config.toml
d_model = 640
vocab_size = 16678
qk_norm = true
extras = ["some layers without attention", "local attention windows", "shifted keys", "gated attention", "exclusive self-attention", "value embeddings", "hashed n-gram embeddings", "a smear gate", "an embedding shortcut", "learned residual scales", "skips across layers", "capped logits"]
init_std_o = 0.00668
beta2 = 0.99
steps = 7670
dataset = "wikipedia_en"
Each number is 128 + 32 x the weight over its row's rms, rounded and kept within 0 to 255. Layers, rows and columns count from 0. Numbers have three digits each. The size before them is the row's rms in percent of the matrix's.

# q: layer 2 attention query, 640x640, rms 0.0498, rows 496-531, columns 192-255
# k: layer 2 attention key, 640x640, rms 0.0491, rows 496-531, columns 192-255
# v: layer 2 attention value, 640x640, rms 0.0485, rows 448-511, columns 192-255
# o: layer 2 attention output (transposed), 640x640, rms 0.0472, rows 448-511, columns 192-255
q496 086:141157113148100147163119139131163160123161132106139100092108130110149109078171108167115099142127130141118078105169161127140095134119156078126119120192136140060158120110165115109104143165159123
k496 087:071088077162107111101113155155050140074161134117135111126093150143187125135114106125145094134096074076061124063144177090112044091137179158123105105125118146103144142154160153158182128154143177
q497 089:145139134105102096119181134137151142102146152131081113129159067128128140143160157138106090108108146123127138152113159154148084134106110123211158100131150160121144102111120110123124139152138168
k497 093:087146204061148142179137169125184186177111135155092108185146072128073129130134148123137089087119091120172157114114109113192053163071091208145149137092083137127096101102096071181087137063119164
q498 090:129138123131150115133120063102050075124156094152135116127114175096086134164151101122145132073144114096072178110128155093110166119108154102165113100110115143116166143117108127120110115076187102
k498 099:128171110163105103154102078131111118114110146146136137129110130114091151140126118160177119121183114121071147167153194107146188130168147146100112142126154096101127130153152149119109143094128132
q499 089:196126172156135172167111081028142162155152153140129106150126183133092131103061073119157148182145078148140121146160110115107086123093126128105161182116144142030156129187083087184136121116150091
k499 090:138096106166129099132151113130130096165161184115119104099089174113121138187082114066152093189098175120103159082137128089080161164163124100141108136102053128071210190109154180125116150049119130
q500 095:156139115184081116161173073114086141214166175130115141130149100138145156176054126063157085107152126164156144139127152161060116123169159129068156130157099110187137113159163097136199144127156098
k500 093:134139137143138110124064100140088100144137138131141147132167116142146102169136163076158079146082118146175188125146072155111126119169152099053135130115098107174098210160146128111168123146149084
q501 088:203142153128106088108156151116108075180164150184139166154106104130137162162154120047127159131132149160119088172103116167158106192114038154128187091103139121172166093068163151190123107153131094
k501 087:121140109093139145159153158107203138153109132163125110109130171140074132146178101123158120177152165156135141097091096101126123211102065138141128123201093103099166127171140121150183117161095092
q502 094:186112188146074139151168150193101108116145176100104050162109105117110167121134158099138108141146105102156139212105125154133070166123073065185173150092139086142102172137168108088157181145152125
k502 097:109126128130145131205150143096139175114063141134143145170126116130103133144131112128112111112138137104150132127110184085184149107041119137128128161095151060135076136147167050122147182218165207
q503 093:138110134063129133133100111112108118150131099197100101102072188127108155052137114099110083115135147114156109106147101196126078102154130096123119109118111148128097066157069080136090023081079095
k503 089:128092080099172090155136113140168116088108118144195152107125165124160095102123101094130076112066150145131100166131144162138136154156120081145154106177181133116119147174122134096125136163099105
q504 095:126097157177155101133128103105098098132108124103107178087147064137126150136137093109097076114178133148103170153106072172111162127114123090042179106125079098156139111128081149178176105108101152
k504 096:138168189166163111122120091121177125157106018119132118117111176126096113134134158099112106122170102146162148186086106151142128130088090101115127101078134177116116155129108128232096117155148214
q505 089:101156098133124102053140111110123089130135085106124136086165160134131152161164129153148085103140127128127139117115115093124193130112118140134102186143134081160128169153105149197121184097184102
k505 091:197082101128108100093122076094143118164155121097096130102106110129122109088142159137143113136156189132118120169144144144042135081131096161120112146087138179170160134154107132096177119077139058
q506 092:108146143121144124124140114074145074110145107102098092133154139122195131096150138100135097150111118140108087070140157177133080153149078144192167130174135134095112157125094130121102154166204127
k506 088:090121103081132160150134156092147129127090176156109122111106139153069097130079119145087125164170132124140137176108210100094112113100067130136105074161167121114117126074119081112086136178152120
q507 093:120154094148151146101139165169120131066146109106161120096142111162116127154133179146118155149080094105178144189129148093082129158122095176176148179141178104141136197117151137104176225195184115
k507 096:159131141107108108140125143138180134155187158104117119114119045133121082133102177122099142124118165114098100163157121161090115135130158091165109171134118143168119126155126057132186079113129087
q508 092:102154131156092107153141150162164172127134144101108136093139109133204144154164160120111126131116117144206153125102147216118092118137089166171137101142152142120122155061100124155165154156079120
k508 090:133117144134164144173091164144191152143145155088091070114192078173099113138174125104086108095117067147206146120050061182123100132073099141126106103148094152150054170118083081149153166153068145
q509 087:154111102129161169077080052101098095117141079089139125109117153139108193108125139162124153078166083133120125071174097143105141158109088161149152152111101152135143150125082114142129096093134121
k509 096:174154124190111117105121133174139103137150150061121107110147149116089133163119140134135139177146189137090116154119134153086198125128108068109091174147106142105113170044140147158094101107050110
q510 095:108114134085097121200149122126120186169140169165136099187103114121107184078115110077113111146129095158136099115148145129116049110132124175135164101121098137081118064088105137042130141177120157
k510 095:101134081160160119245116171146185143179117075148124173129114114170171144069080080146115078146072111147123137049161138089115099164157097183154124113155156143101151122187146127137152180129098150
q511 085:107146127150121133108143052111124121156169085097116162133119102134105132136139109110120167095094112116174125116100167121102093061111121194088128155217129107088195178123164053150153145156126121
k511 085:155095151071087133133126105126155139181202208163079150142118077120134093111126159086130151098136141120141147128139071151123139162098114119102160137184069135162110136147095018108138110064108104
v448 112:152155147166070149116174115136156125117078167158143041210156139108119146099116103094086177143095108126139166098127064115087136075145159175121143127140135080176158162146188106122121146139106151
o448 111:155146144146121130091123107132153159139051165194154113176144140126125136132128067079072160159104100130157141118111086116122097130098154166116133153122142070159120113144189124171122121186120146
v449 099:166166178156163097200134141062082129140094131143119150123131129120128180111203152098189118144110090125150109116108084107115091083059121125124093155126160111130116073108115117093070107128146108
o449 107:156153143172180135160114116077061206080123117140140117090176097091169145114180174102160137160102140139131127073087090133117114101074135106155129077119135099140104086070118129092114167141113100
v450 109:147179168150106103138149152153102142136089103124124112160177166125132160065137136051130144121131154172134166129119165078104117122130109087072123128153126081175120106157124163118119121087164138
o450 107:190166112136112101081180184132089159118096155154129126143127169088194155100161106057084111132111138134112157083076133127103111136082102112101140146083159132159114124136104146133191131125149101
v451 099:108127162149157188207179117160040160142120154111125159146098128083092121157103090125139118187146097069118146118084131131184064117151117187162152127164125121098083151086114161113127150146152144
o451 103:076095137178184175201179089142078138099134112102140137137091151000086109124104076179133143182111104090147129146109156163172080104156144196192152098122162154115094128099095164139112166114116168
v452 098:131120081090139177168185157160056107110123108089131095144074096136118104167069120154128062161122158122102144095132160118198152148151110116169149090129172132155111178126170177130134129156122166
o452 098:170107059126174144152155145149089078126137141063093131136046150083128090133089099180167109141110114107091159100171150133178137090164138107175134138134173165170077134138112147174120094101104177
v453 106:107075085061076139175102188201119174086130104162109125164073126121092088113104088186091103112082111113158112077154134129087084098057120117194148103077143112114129110065189103118112107137082159
o453 104:094108100078115133163087151207101140060102147115119144171077091255063108134124052216131149119110113139175144116177160140120096093082140140202144113021152111114117092058155125147086135128085207
v454 107:163106106113088146121102152135131198128140136172175126082128080120125091120157106111144101083143167113105147156163156093171103137108117149100098129141069128129081097151102098091093128119155128
o454 107:136082102149072143124092199125138155103142121145167098104157122025092090110110083163168136127155163142101151125138166095136161135129123111106143089162097114070059140125111131081097115122164114
v455 111:161068187158199203157193049076090101104109126108131165110158145152128169138156186137195151214103143113104147142106118172146116119123108139085173139177121103150109151153127117122108116136144068
o455 096:155082147142162179146154036091093167084119093138134155106140099255163157120125175086150135219072136113131126146092125173155113110161146154139173164192156085136084132169080082131124141178133077
v456 112:178178154123137095083177068093149070215125136143108167175152068148134173066074129106113130199127180100104136130099189105100132095167117135072124163144143118176104123158120092166133104137156139
o456 112:124153197132130172040176049071119109210138115156147174146142082065151146131127182090108078151147173102061140140070137097068138128156108112078147161165110148164096115183099091153150134153175123
v457 112:088116155102095088141096124145120122128125156191127112193121126091088115093103085117111154110148128075138126141149117131098156104112185137132162144123131125086142140106116140133146165128113195
o457 105:071153158159134138181131110141143127128142123136184134162152131057088096139114081119075147146135118060150095152112150140091129125103143115150128150078138163100143130100170129140154154142122187
v458 102:144088128111166188131139058127137098104139185150101106122192123130129107186119116121182153139132150153106159150187165105154166091103112108075167133117068179073106113144167073132114179090154112
o458 109:120089126131155222089107098076115142123134089139110160114145103177116081133061115096143102130124131165106089163181126071113170103121092069104180176163105178069042088179120052093108175123104084
v459 111:127099160104142120162125123160102206097153098204155125099129073124065113118082119096168116147123130124132137098100129096123063121096112122179178125103134109137084077132130109083121137112121193
o459 108:151055175097174161132145168141086159098105074154111141115142128132067120131074111097140092176115161143161117109090128113151113113112092108162175125134104122105068087120118102148102148022130167
v460 101:093101125081131140188110128152103098134087094176125122137135158159158078089108153115160094189172196110170137110106206138146093183106093153105114117169135123111089050118114108155126136097164155
o460 098:099102128097094206164111113152117144177140120131158120117106142177171126104144126110178127159149189076185130145093194161117115146089084145082197149111120149131056065152098115204109123124154144
v461 110:207133148179140159098144097103142156087113130098121083117179112108146135162150102142056170098084095173050158110151050155124182136165161111094112133206096153116125164107163161126130142161176076
o461 105:154123116159143077087148117141152119089122113116131135141113090004117082135144087149053145153058080183093138104164058082109139135156170154121051124171111158122179148133169162110147127174109092
v462 107:153093173174114085115186119084153178090112100131183101104148126122132164073134109113183163159120107160104197098093077087130125139172112152121129166154079102100111135133132106092047089140191119
o462 105:217061125159142122097159120108115245101093088167084124122113144200126180087134097108161122167078156149175153139084076105141133176177111119102164120181101100071113086150097089128096139122178067
v463 097:147104147041172066114115142165160146133137093099121142180124095087110134062152073202112124094181143094100080119087099113100130111098086110128119091133133145093111054143110138119117082140172138
o463 098:075144156069129120091140133149118134082130092145121141195103119009099160062157122222131132106182109177108121130113123072105093097076103100137075057102105133077166076094120194197142117109177184
v464 116:149107126073074081073122147123178172112132112135123120145136084140153102081140114122126081079120168139136123116136163087092120159132076101092103148122115085135067094160108074122052096075165141
o464 102:188098128095123088058104141098166171117147141140098112201088102094126138090150087149126104071126157143141121104145151051075123147103074102121150116131077097122075115118078076141066083086167156
v465 107:118134108143209209177124108100078137157146123119105169085133112107100117165128136136143153154122121175114113145096120157187170116178136141120137135144105152107118172097156139113153141185135096
o465 098:120070122143195149185155123159102101142147110088091161115127120056108111130116147149160154171112148173132120180152119145197157150181141148135072133147125167105150137120135145111153159175140123
v466 113:127175150088151118102127062134175055143140140116088139211186117113140141088115143145136150138118118152153103149104147076088174100078142116124174148095131095121141084137137087186137125115154122
o466 099:125145143072160150053120040121132110157100147184112154243144080189120133117127126142091124116153132145187102186135119119084100133067121133146154137079136136111160068154113103185105137155161162
v467 105:132123118114147130119109130106139103123154147064081137179134160137153140161169167137130114165116141125176051127188185147124105133096066086192149164046150132121121116127115085165117155103058097
o467 114:144164115110132172130145124123112141132158173052075109143147154210139166137155158111126086092141130151095102103192139154130144109121094101146113141128184088147107128082164099139144130107085126
v468 100:193136148152123146088155101150164109139149126136117113106080120157113076131029127121137118148064189151103138132103145100128157120170129139093118100156113132133150128159160132170190129085142113
o468 092:152107150114096109067134145151116106133094134186120140141106112255127127127058123151153111133117108156142146160144118101146156090153157077094118115124093118147126120185118129132172125134160120
v469 100:160099162083165084101121136145131123117160098096115182131198121130115139097195144120119128149144116158097124130091161157124193116121079096093144132156106170120089132118126176114102105156191097
o469 109:108113152090112121111159132174098103117148089106152176152088137090177136130210156162176108108192117172032128131133142096133161111171087082071120145150128187110128132096113196147154100128173091
v470 120:077155172136173150081186042065159095141142147144151147148145167131206150094154159129102151168163178090211125141047174125118114157166129184151134116133139109129115089134098122172104113129154098
o470 116:084167168122136179118188079111137143149153192124208128132138160082201187105158152131117131157184140106141133138048138113098098180123113212118134108174135098160123100152079132195140115150160110
v471 104:135163149140103107127092130127114104149128044168177098049141119144164160057144107119139111143143163130104116120081103156149104219160095162123093126190132104117111117139115145124118085125151146
o471 111:150100144094062104135097153161131098175123085196157134071157150168168184067160144140167131133163145114174139108084125135134129184132107152071098122200094132116149103143127153155086107115202175
v472 101:121051105128109102155124170147124146126156059139142142099055097190109097123119146122085098198081176130118137129115125182145119192136127105080119105191105145164099125121163129114160115153133110
o472 077:150069115077074102157125171175134108138147118160145154106077082255131108123136146157186128154149168180085187116126177154164158117183134116085118144164083144153107142133158174119172090162145095
v473 094:110119090118135128130104120092191117116151094149094137113081157178136142182111159151118163097092133172195095121159096140067129139107117075130133134081153136114187164175138081118140120119097109
o473 090:144109112059144061135099162108141126120153140128055142111109099255154169152120144101122153090120100166148106089170075117083133126091122085105128157105100100175179160151160090095133094130110106
v474 101:144211168161065100070133112074159118124071166124156085161159171085155150119172182119129136095160076108104130137141069142088182112137178159102079121126126093136169159113093152137091107130128111
o474 094:142190109220077102124095097106181120132122144124182065148163171000145119126187134132093141119129091077124119143120066161108125154125162155115090078146150134150207160063168133106129134139127105
v475 107:142083062147136147127168145172080118152122079129107101136100090146105097177086143123123089146119169144094184102140149120165140118115147134132144056160134178211133130165165145093199125142077155
o475 097:126109093119103178089147169154115087165108104139132160127097150222107095149070178087155085162135135142048173110130173137198162088151128075113133111143109143165055117177150149118205114116097116
v476 110:155138145177157221123152136111125124158110197092121089148183153110126102133112115114112169126106164186124148132145121096173129087103127154147132120132077145131091080117176098153162155129099085
o476 120:119145116161146205073126139125113114152054192155090108177179099081112080155071133093113147168101149195126126171158139119169130112082133147157130125116118097098085064164124143107142159144121092
v477 094:092053140146211226169109114170103117123111126127093191096079141169115093134082156168118132196109155117118142160108169144142068128111063124155167104105129104114131105084112120139147098112101133
o477 076:104069139076125208174148125169090160113102121115108160101100091255112166128085162125140095158135130141098126149078178176112135091172108111137176124111114074127096099093104128109171129111119099
v478 092:126167110100169184137083124211092089114171156127112104155172129090118113110141091155133137098173131119126119118160146103159181088097125123160156049097133125027140119037157167160146185116157154
o478 095:078140095092159155147115122170086090124133117099142117128099145000137077115116057199142128113160103131128109151179178088116150089095144133132118115078169175086141132075153191144115152126148171
v479 113:130085123107131132172076086161090131078131086123128182079165112146161109138192161174159061140149115042114104139103158169134125149122125129181149137160160126082091074130070166151126166098160157
o479 112:123105171114127166164123078163083132086158088091184175089159101159144119157192136127169107156124167068099119101117192172165155107156151123177185158173141136118103116103031170166085122099129177
v480 097:052088096130130102135152125158152163160099060102114166105081119143117163120056143127089099134162082144134121119093173142131096144179126131166137126136118109148147164175078125122171114129112112
o480 104:071076143098086112158205179177171144180162117122076147110110171174094196096095171116101075099158151147139160188087139176148086149185077174129135136141093096122186187138077131166175123086161167
v481 098:109069133114132169150051099160153169115160147206105124164139058155100089194107163207117111118079115111149094162138156137080112076083100128171172133127107140119104070094137075125145115121064141
o481 102:091095160087131165113084099184152102107125135170165152164135051255066124187093144154081135132147101118140112145163169144091102115127111153163152118103087149091131097111114079107107141084106130
v482 104:151083082168104148132194126070138142125098156092087100143085106131136110191093117110117098124096124120040161130188144126167094094168136172103101132143102119200118208213125065105119154171097126
o482 108:141052109178112111087165112056162118155143131095086094145102161067085098137074092088115105113084141100074171125171110126131092111172130137107125135189098112164082181187139057110126119152105119
v483 109:075172133135147111123176134089143069185160164144131072144131172116138144120093117127150194171168176144150117129117101151162155117154130127075118139122140158113151192121177138144142144175133102
o483 101:111170150143127108150147139096138072175109137158131097114132167114187143100120099128150166151157130119168096154140111122160107160103103128073082157139138163133123111158173100137129163183149101
v484 101:121043102078183176148081139241130212092133081112122151082163066121100058126139129146095115096128114152139124184109115149066134126111086076105191149143116128092115072094167119126122134124112119
o484 102:101114127076133133133134152226144142080112105068135191096084092126054064145116126185086128122152117165075097169153138070078124117179114117118118176086124150085178094085155158161147101112132108
v485 116:098102105142148111092160172075118109096124163077095083192050178132104130180141145167094125157103132146162139103146131132179141161126166117160101080143137155169134139072142153111091134161088096
o485 117:122155075138138112125175144113128138105175172079135120169078143134140141102153126164133157146117108148082153084173128115144133123112150125153073073148136134203128134033181181159176103183092090
v486 090:106094119128169132182115124126112117132139168092104143124078138100117109188134101126125167168132090108065134141184146169148146108167148137099114145117107171112162220091138145134169152167143116
o486 089:082062146161142142187153086139136097120160098060113139094136142038086063133102106148127132121130104110113126175183120169180150120191150163083120140141169166117181218089185153092152135179123122
v487 113:139099112143138115054099078104144120103119132088161125109208132139145114159205157165132125063114096151124130150124143122144169140146118121147066152144101156102124140160083133129110144131143053
o487 112:139118113133105110083108146164119113116119140101112124170151124255162165147157143115130097094124116165127125137169134168136155140139132137144106133169111081077125127141060110135097096148133094
v488 111:115104120138159162175129195106080160139093077135137123039103179138152146117178131115134144149151138162166155139111112171138088170101086122108110125141107126139132111131132157085128094143123115
o488 097:136140084133104144175128183138135188103119123129112118018167142197203137116170174103170165187143171160124145128068118177186115152125121149110138118150107113136116103134137166074161142134110051
v489 117:140113168122141146150075120137174128139146110122080136146136124118110125132128082139119213118089137151126056137160093114091073126099101152122158163117106140082135119141171071178152150096131109
o489 104:093151191103120132152094141115152154149124108172080135104215114196070164117100125159111159091134098195141060147128101063105084143091133125104102154132143103067115107143175111123113146144155121
v490 095:170140110088109143138119100134119070131092149065105102145201151148115149161194159124166116125115103153109115145175145147155198127103107113129123142072108146171145187114122141171108158150157122
o490 099:214100079121136149128120089098091109139129114076060131157133144225149114177164144096160095076123150124122121134191159163164176095165116100117137185156194124125118145130088077114099143159106111
v491 094:123080101172140233151164127148080151112122112126123113092074095139125121210110123163113108154105114088082172121114153176179100158178149217148139087174126117133160158133149152139156137150097134
o491 085:125057084136118196162144087161148128119105120113132143058113122224072103145081140185135128164100130136122174128131178177201129131217168182160110102195124094138124164112139134160125094173107138
v492 097:175176195132207168108133090073126119129147153150123146077182124094152107161131124060140125106108158131119112143147110085109093114149118157130099134130114123111087133146111105173077150086173148
o492 095:106144206176184106125113097060117139133163129115155107078147115000163115151111117104127111110098107127131087118119099098099101130112118148110159136097160124145087159142106101113074121092145114
v493 104:083095083144112108137157123122155085170106107144072190141066123156121127148075154109133132179092118124110137141155163141123120137115152109044119161142098156194166192153130109121167122158079098
o493 105:106135125150065106179150138133199095211154095118121150142122126226101100141066170115124115132173141117085124159162130168152124126180152131071134176150125150158148207146169081065208133173089088
v494 102:092105197108162170182137138159079095135127094091115126153130104133101182098101180129109102175139121114144126171122147124098093121098064113147203146111178102169128115040124136134106087138097174
o494 107:099117153084133138158137137153119102157158086113147165088096147196113174109112197144122064128162129102078139136102171135118101104159091137152192162121193145192124116033111147156125138102148152
v495 104:169150163125176162152134096168131100125104117128119092133143103097107122147091149112152114159117114124129154126139070121098109093095151142129197066123158114148177083099139161115143098109122132
o495 103:180134100129192146151129095163094141094086128143163125129117118145111081125066181148123087144126088134121152146105067152137115099138140137143159074057189135180151109084196154117153115062129113
v496 109:155105109139151087109132149078119132111141165168187095127095130134140127102144110135118170151112160134115187131128096137147106155187139161079067104157077096139117177163178138064048116218130096
o496 106:127076100116124109114128135096171142112124114157189103121120133194147128100122085132133160165140130141110160123109115133127125173113147118023101111190083132133099170149208126084130082188151063
v497 117:100181179118150159137099106138144155102119116131131141129165167109132166124167119166055188098156032126138092127095098167076127140137102140182122137120142094052173136044109177158157126155149122
o497 096:093154149112116132171141120182123136087119131094117099109137152035112150141161110189049175110104052136175105140088080137072113164157131198159066104118160120071217133083159169152136137118107130
v498 101:127170112158140143151123135150064107119115072152157116084117105187154149157115174100109080137113124097184149098126140174107150145117171121180114086148186119169174102127100194116175134128078189
o498 109:199119070091140129132119158165094091132117132113150131063137127255176097184129199074126101151112162095132185079118141190110192105139147139152117156141133118200156113123130165128161110104093154
v499 124:153133138129158127187151115099072174145150088177191164131146083136119113130157135082194143171118180137146121123090129099177134139142140142134164161181148134181076161154124149089117149129150184
o499 129:175107198159174126133134133095075143157160085154180190117173138076134137109161137061174131187118156112120121102080143117191165167126148105120183153153143133169050128186068136144104125135178145
v500 108:136127182154094121088158154099115113152110119124101127107107132131137099117095092087056110151117123096106144087163167159118043165152121180129106167154111119161116140145107117144170117118143158
o500 112:138082180181106123110162133144148094138147124083131083104118154000114128129103093109106092126077138044108154079123141169121078158158130179134139134154132146146109180131128144110146099108123171
v501 102:092139157074118077118149132074160111145143119143109139137142153145135190038105118111138140121145142188186094127144127101082142150136075055091136154042115122113150116111156062115084071121143141
o501 115:157122113097145129103100134098124167149165126149063136106115125180169197074128146121147115091151162137164105125140098083064126152115032098080173152123123142130129103124141067131119138115168087
v502 113:128119088120117152179093184108096120178080173127101118080067145122108161089073114119145136141158117136137139141131086176147108113129119105088145127079101111116160147132160127050126101171108145
o502 112:141108057142145162197099148099126148173119136118072099085104120088113155115102126123129153170155182127131130166119096164124125129128115102095115099126081133150157134093186141062150147124115124
v503 112:147115110171108130144168184075057103122136159098140117110113131126106141122066118055152060155105180171172155126191141110190132166125184126109159145136112126141090141130158104106090171135166150
o503 120:193082076184191083139117158069109161095185140104101126109084077095131087125101077100204110167017208114150145107192157133163142141128156124174192181111147143173068159121100101109084145160143122
v504 099:131153100070069087120113085129134079146099070201144150236157130169098154087185140155134113145113121116111100108129185084108139134100087092108097130148129156201126109139084079137134113110126162
o504 110:169159121088097157078095080140099107167118094155122148252115145248122169125182114082111119099137120095129090058132176128070134113086124135127142132139133148126095112172094074144131102146107122
v505 095:148144077116117106190120185133098076194118130060067125155061157101089129122158170127208069121147144151104090145221100137174117091083099109104146108084140153147155129065164111099109137146100159
o505 108:141188068175120101171080138111145087173142113127100089117109159016086115095144142185196131081135136115115124137200125143137106113095129096130126105044144193164156162096164128085132167144120149
v506 088:164172122155147177181139130151117153111099125050143096107157188103125134123153144169095118099164047106081121119134090169116182083149139146194106099128155148113169164084118167103192136132114157
o506 087:152165119184098171125113104186086121068093082101110085087194189051137139139162145139132146117113125070144146116131066174124163086138153127159128105148177122131150104131145156136159154087109144
v507 106:184184151143213147107126073092094175056159127156187157126140135123140147155199102168149197140119123132136108092052078121173116156146160145192098116169148131100109134121125169136091133170175088
o507 117:153122177113234138104132092085081167062118133139110137153160097073143166109190079169145200196105096184164135081068125098145148170094177160176076076163144083092099080150100173187081098162126119
v508 098:135186178169121126071151085110145141141098153129184114135211132081149141112182162104126122084130037101118159142114133104138117092146128177110108174145083126130092128132059120137144132123169077
o508 093:139166167220091150101149107122160139130102137140173077172189178000113120123144138089096106119113102092142132161102099155120109155146152174134140095151133140079118161160070121091127163105136080
v509 105:074140159108165212159167109187105159156139146151117172136166081104094095106089112131092137132181137082131113124069178120154117108112092139126171157124117130076124111089108133161214157131164151
o509 100:034135151120141203185178109193094139129088139145132160148135129000093091144104118144122138154124153119183097179093181130145113115143120162189132147076151135061088087146084145174147175124109185
v510 115:127110085147124134089112144153189121172092120131111093086116135150147112111086133087077127124129146176126189105148183105093126115116112133118127105087085125114170067109130116124147126097112085
o510 123:151115055131105178094148148174164133166105159115093076115118130162119097153072134089067074108145150166115176155139133124069149117157109140076148132122080147143160106138162133094202116085107054
v511 096:135070119110129131170129160209064141121103074148138146112104114174129106096108156126132056188154162102129144111111153150146114159087102082143147107151140120190097088141115140091159099122131186
o511 078:147093112059113170150112161170090101129115099131141178118097096255148120139149143101191106140148174124089166087102211169169156083133093096130185174127137125147065092126100164176159099118117164
q512 090:193146124236165102111092145181134063173140154161134166139134111171145172132112126140137141127111166108145128136124087151160195093115062135098119167116131105139151161147138157118125114081154114
k512 103:132161172198165118146119164109135111074151095095148141091148118150120126180146149113141103109115115086187136138153093100136161208107130128134087089134151127069143116117124081139133079108140094
q513 090:120172084077109150149105121159137162096112096146150178173170187115155112160157105117131100224157084103114150100145097122164093165133117182060089109162137157110100125161134143155087182105142103
k513 085:081089085074150113082165142095126143101132157164133127080124169118188182046132096098158102095111110133190072143164108181089095199130163100123150119081082145148137095070142112106093141195155178
q514 103:099116153205124055106125112128127098119160157150124100121116099162108167079120180169167152117125144150138151115138089154115104121053192164110169128106083089160151135145117090180134136121143174
k514 097:122104134180166164130088126138123105076094106086113158048101187118149086145120134111153133134083145151129118091177152156148163147132112089119086105122063127109109165127142151100155117110104104
q515 104:137146128110124164116123108157117116129094146154121135127138166080166127159112096129078147116146161062092202140107127139170122120113155148124185156140144115084089112117134115155134185132138131
k515 083:081115157137095167104113117124191153140126176163099099131128128108083049152106142126126125107145140140107118085130159121099107136174116130159164202124126168061119122147153203173199157168138116
q516 124:116165075152109170116121088156179184170051139083134130099125164058151098177130087111087132124133154077066126094156125136138124193207174162147107152199111116092097111124131138112147141132192124
k516 075:065138079116140130118119103071167181157136165134125094093106077097091130099112096143070132127149068200124155132108147128141135065202131112121140156182140115121097165130136104109128158161101121
q517 127:117159153055153159093088133118164167149087160104085139126129135068114103120194081132074159157157110126057178135169120104138139092170101101107154186149124146106068084158127158150153107075145102
k517 078:143165125101142115150138172105109122139120109185153125173133095149040104120114167141156122114156133144098074148121133147177143073133102152134129087128172131093144093171118124139135147156130089
q518 128:156169100131125134093132100141121139140091147066142125079128136059168109165115098124065124116143130120082132078157168128136109185170139177116099233181124133116076098098108166149093181141157132
k518 077:152146099065102187116130172171113078164160157117119126146097171098040091114106148149079155120143119134109154143184157089127124166179141132125131135102095178092160139146124044117124186168103088
q519 113:119144101138143153093141098093095177122098155109052113153110175067103042135113136087104142140155158094107125100165186119145118145144197166147115170121147152088111086179115117181127144129133106
k519 077:116117124095116136116181112111152110123138133172094093211139097122048150150114139135117153109202137156096127153113141153106114093081148143180156095120109171154158089179145091143142151179157102
q520 105:126203138122094129084142107140135113145075171126144122097147123073153166194131129086070076138120088108091139056174145123140145156173161175156129187146114100098057094131110171166103129130134102
k520 091:066102141102141119132155064092073138158138161122084131142131123105114103132112150142096171040169120105102169115116145167117070119114114080150091153111119142130147115129083133114116122142148082
q521 099:130132065143091184154156071118105181146115171123080123160116130087123132119124138105096095163143169112110156115097157072129146114133105140166077102154141145148146117094148142123158178127144138
k521 095:094159119118125104161138136076117166153134111089184134143204163118119090143138130138156122125173142166051134147097123125162091164113166080128091144177176127146161104123154110163141121201160135
q522 092:078139100100060134065068138149166134126104092133149137084157081148119106118116171157121141110064111131192054130141122196155172139129147143155152110158121150061153155169115067146102120139118117
k522 077:106128106143128135149140161145132138140096094155095114082099182176126073175113110079122104067104140110171123106144119137111121120172155186118120141120141141093145189184125148130154142138095073
q523 107:097102113109114112106177121111060143170056159119141104122124151047150137165129076049119138103145089158096106091125141112145135110189171138155115191139084129112113095109093170164133152102123108
k523 091:082182153098170104130133169143187187154139103119091142161155169089080101153139097131133141142127156177057165132090173121105117109126104136168097104138126055135151095127132093181114140178136099
q524 084:175107135098165156110079107081121060110112084076121177073073143126148157163188114151099143086105126088156123067159122164113136153093149166081163155116128079153133147101100100125071142132172203
k524 082:169098074110153163199076146138182159119118178158127088093059172138093097136098135115153155138115115169110159103123120147104171089104161138092090145139136180112092129167138163095197137109037048
q525 093:100143126117104131073126099111087145136091114146093108110131138063145108188095108116046127080124094100073093091123176098168123142162185162146103157124101139129089117124118173183120156130089106
k525 119:099117172096120075159151094132143158175181183132081086203156086127066128110086127145117161134172124160087143170107163127130075081114151128177142131094164136143146137140118116112131154165188136
q526 099:137138119133156135122120103129092154169067180138101130104109146041112117149120071074121138116164097143098133052180146071127155159179132127133152154116148132116136059092139178151131137114160087
k526 102:131087131152055157157110131079160142164128163153097087155160109099100124074083150119142130131196101090092111168097102081178149137094074138101139140111110159146095141158175125106147163125067147
q527 085:137088118196146181192148137129156112112134115149149136101106127192156186158116130134182121112122143125147143159156088111100143196105157108066116094108180124142177118103134101140154117145143142
k527 111:132110101121100159143081180112132090129122174176053137093088158113102148146166115088095099160130131103144141050152107150139135148182113168123125145109075121081065100097067140178172125059084034
q528 065:113166132122083165124099133127213116089140089166137150121151137151191156167162161186036097135102093021133108124107115201117130180111148122094172105116149073139083158150087102176131139134127148
k528 088:112149127119174119143121067205123126133131098127141186114120118150130108173140126129102151084093182160153146090140147163061100120098213171121128142184129139119158160098134130053117114158159121
q529 108:092171162104093086078128141112122107179164132116085099145146142066098073140154120135125132115130163151160108123086147150190073060095141143133123164128059150157081156158081176156118142139071099
k529 119:125116177122113106137149108144137152122128116087171133187168085145117145109099156164176153130146121122084143208092138093123151085088151124150151103125159128177151180137160137091108130187160218
q530 086:117150131140095087144183123108120141157136113092102111146147068170114107074144121121173106129129194191157147147091120118124081078097174108156098122109138146182130113117144174118140076140078150
k530 085:150125132143069155115136156037118103172158152128084105122158127079139097095162084148139095171125063084161069132116139125215119168141090137121143172073109135124128097123092091203149131135061087
q531 115:170099078139137130181181128120149150113144103120148091142172099185142174116103136143128123161104153166148146158098101108106163103156105129166113125137181159137171148140190108061150110174152145
k531 118:112164103194186139149114118143152151128098068129170163097107178127172159171149105103126107106098174130150176056161134108110148169141138140123112121193078132110149109103145136103111104101137072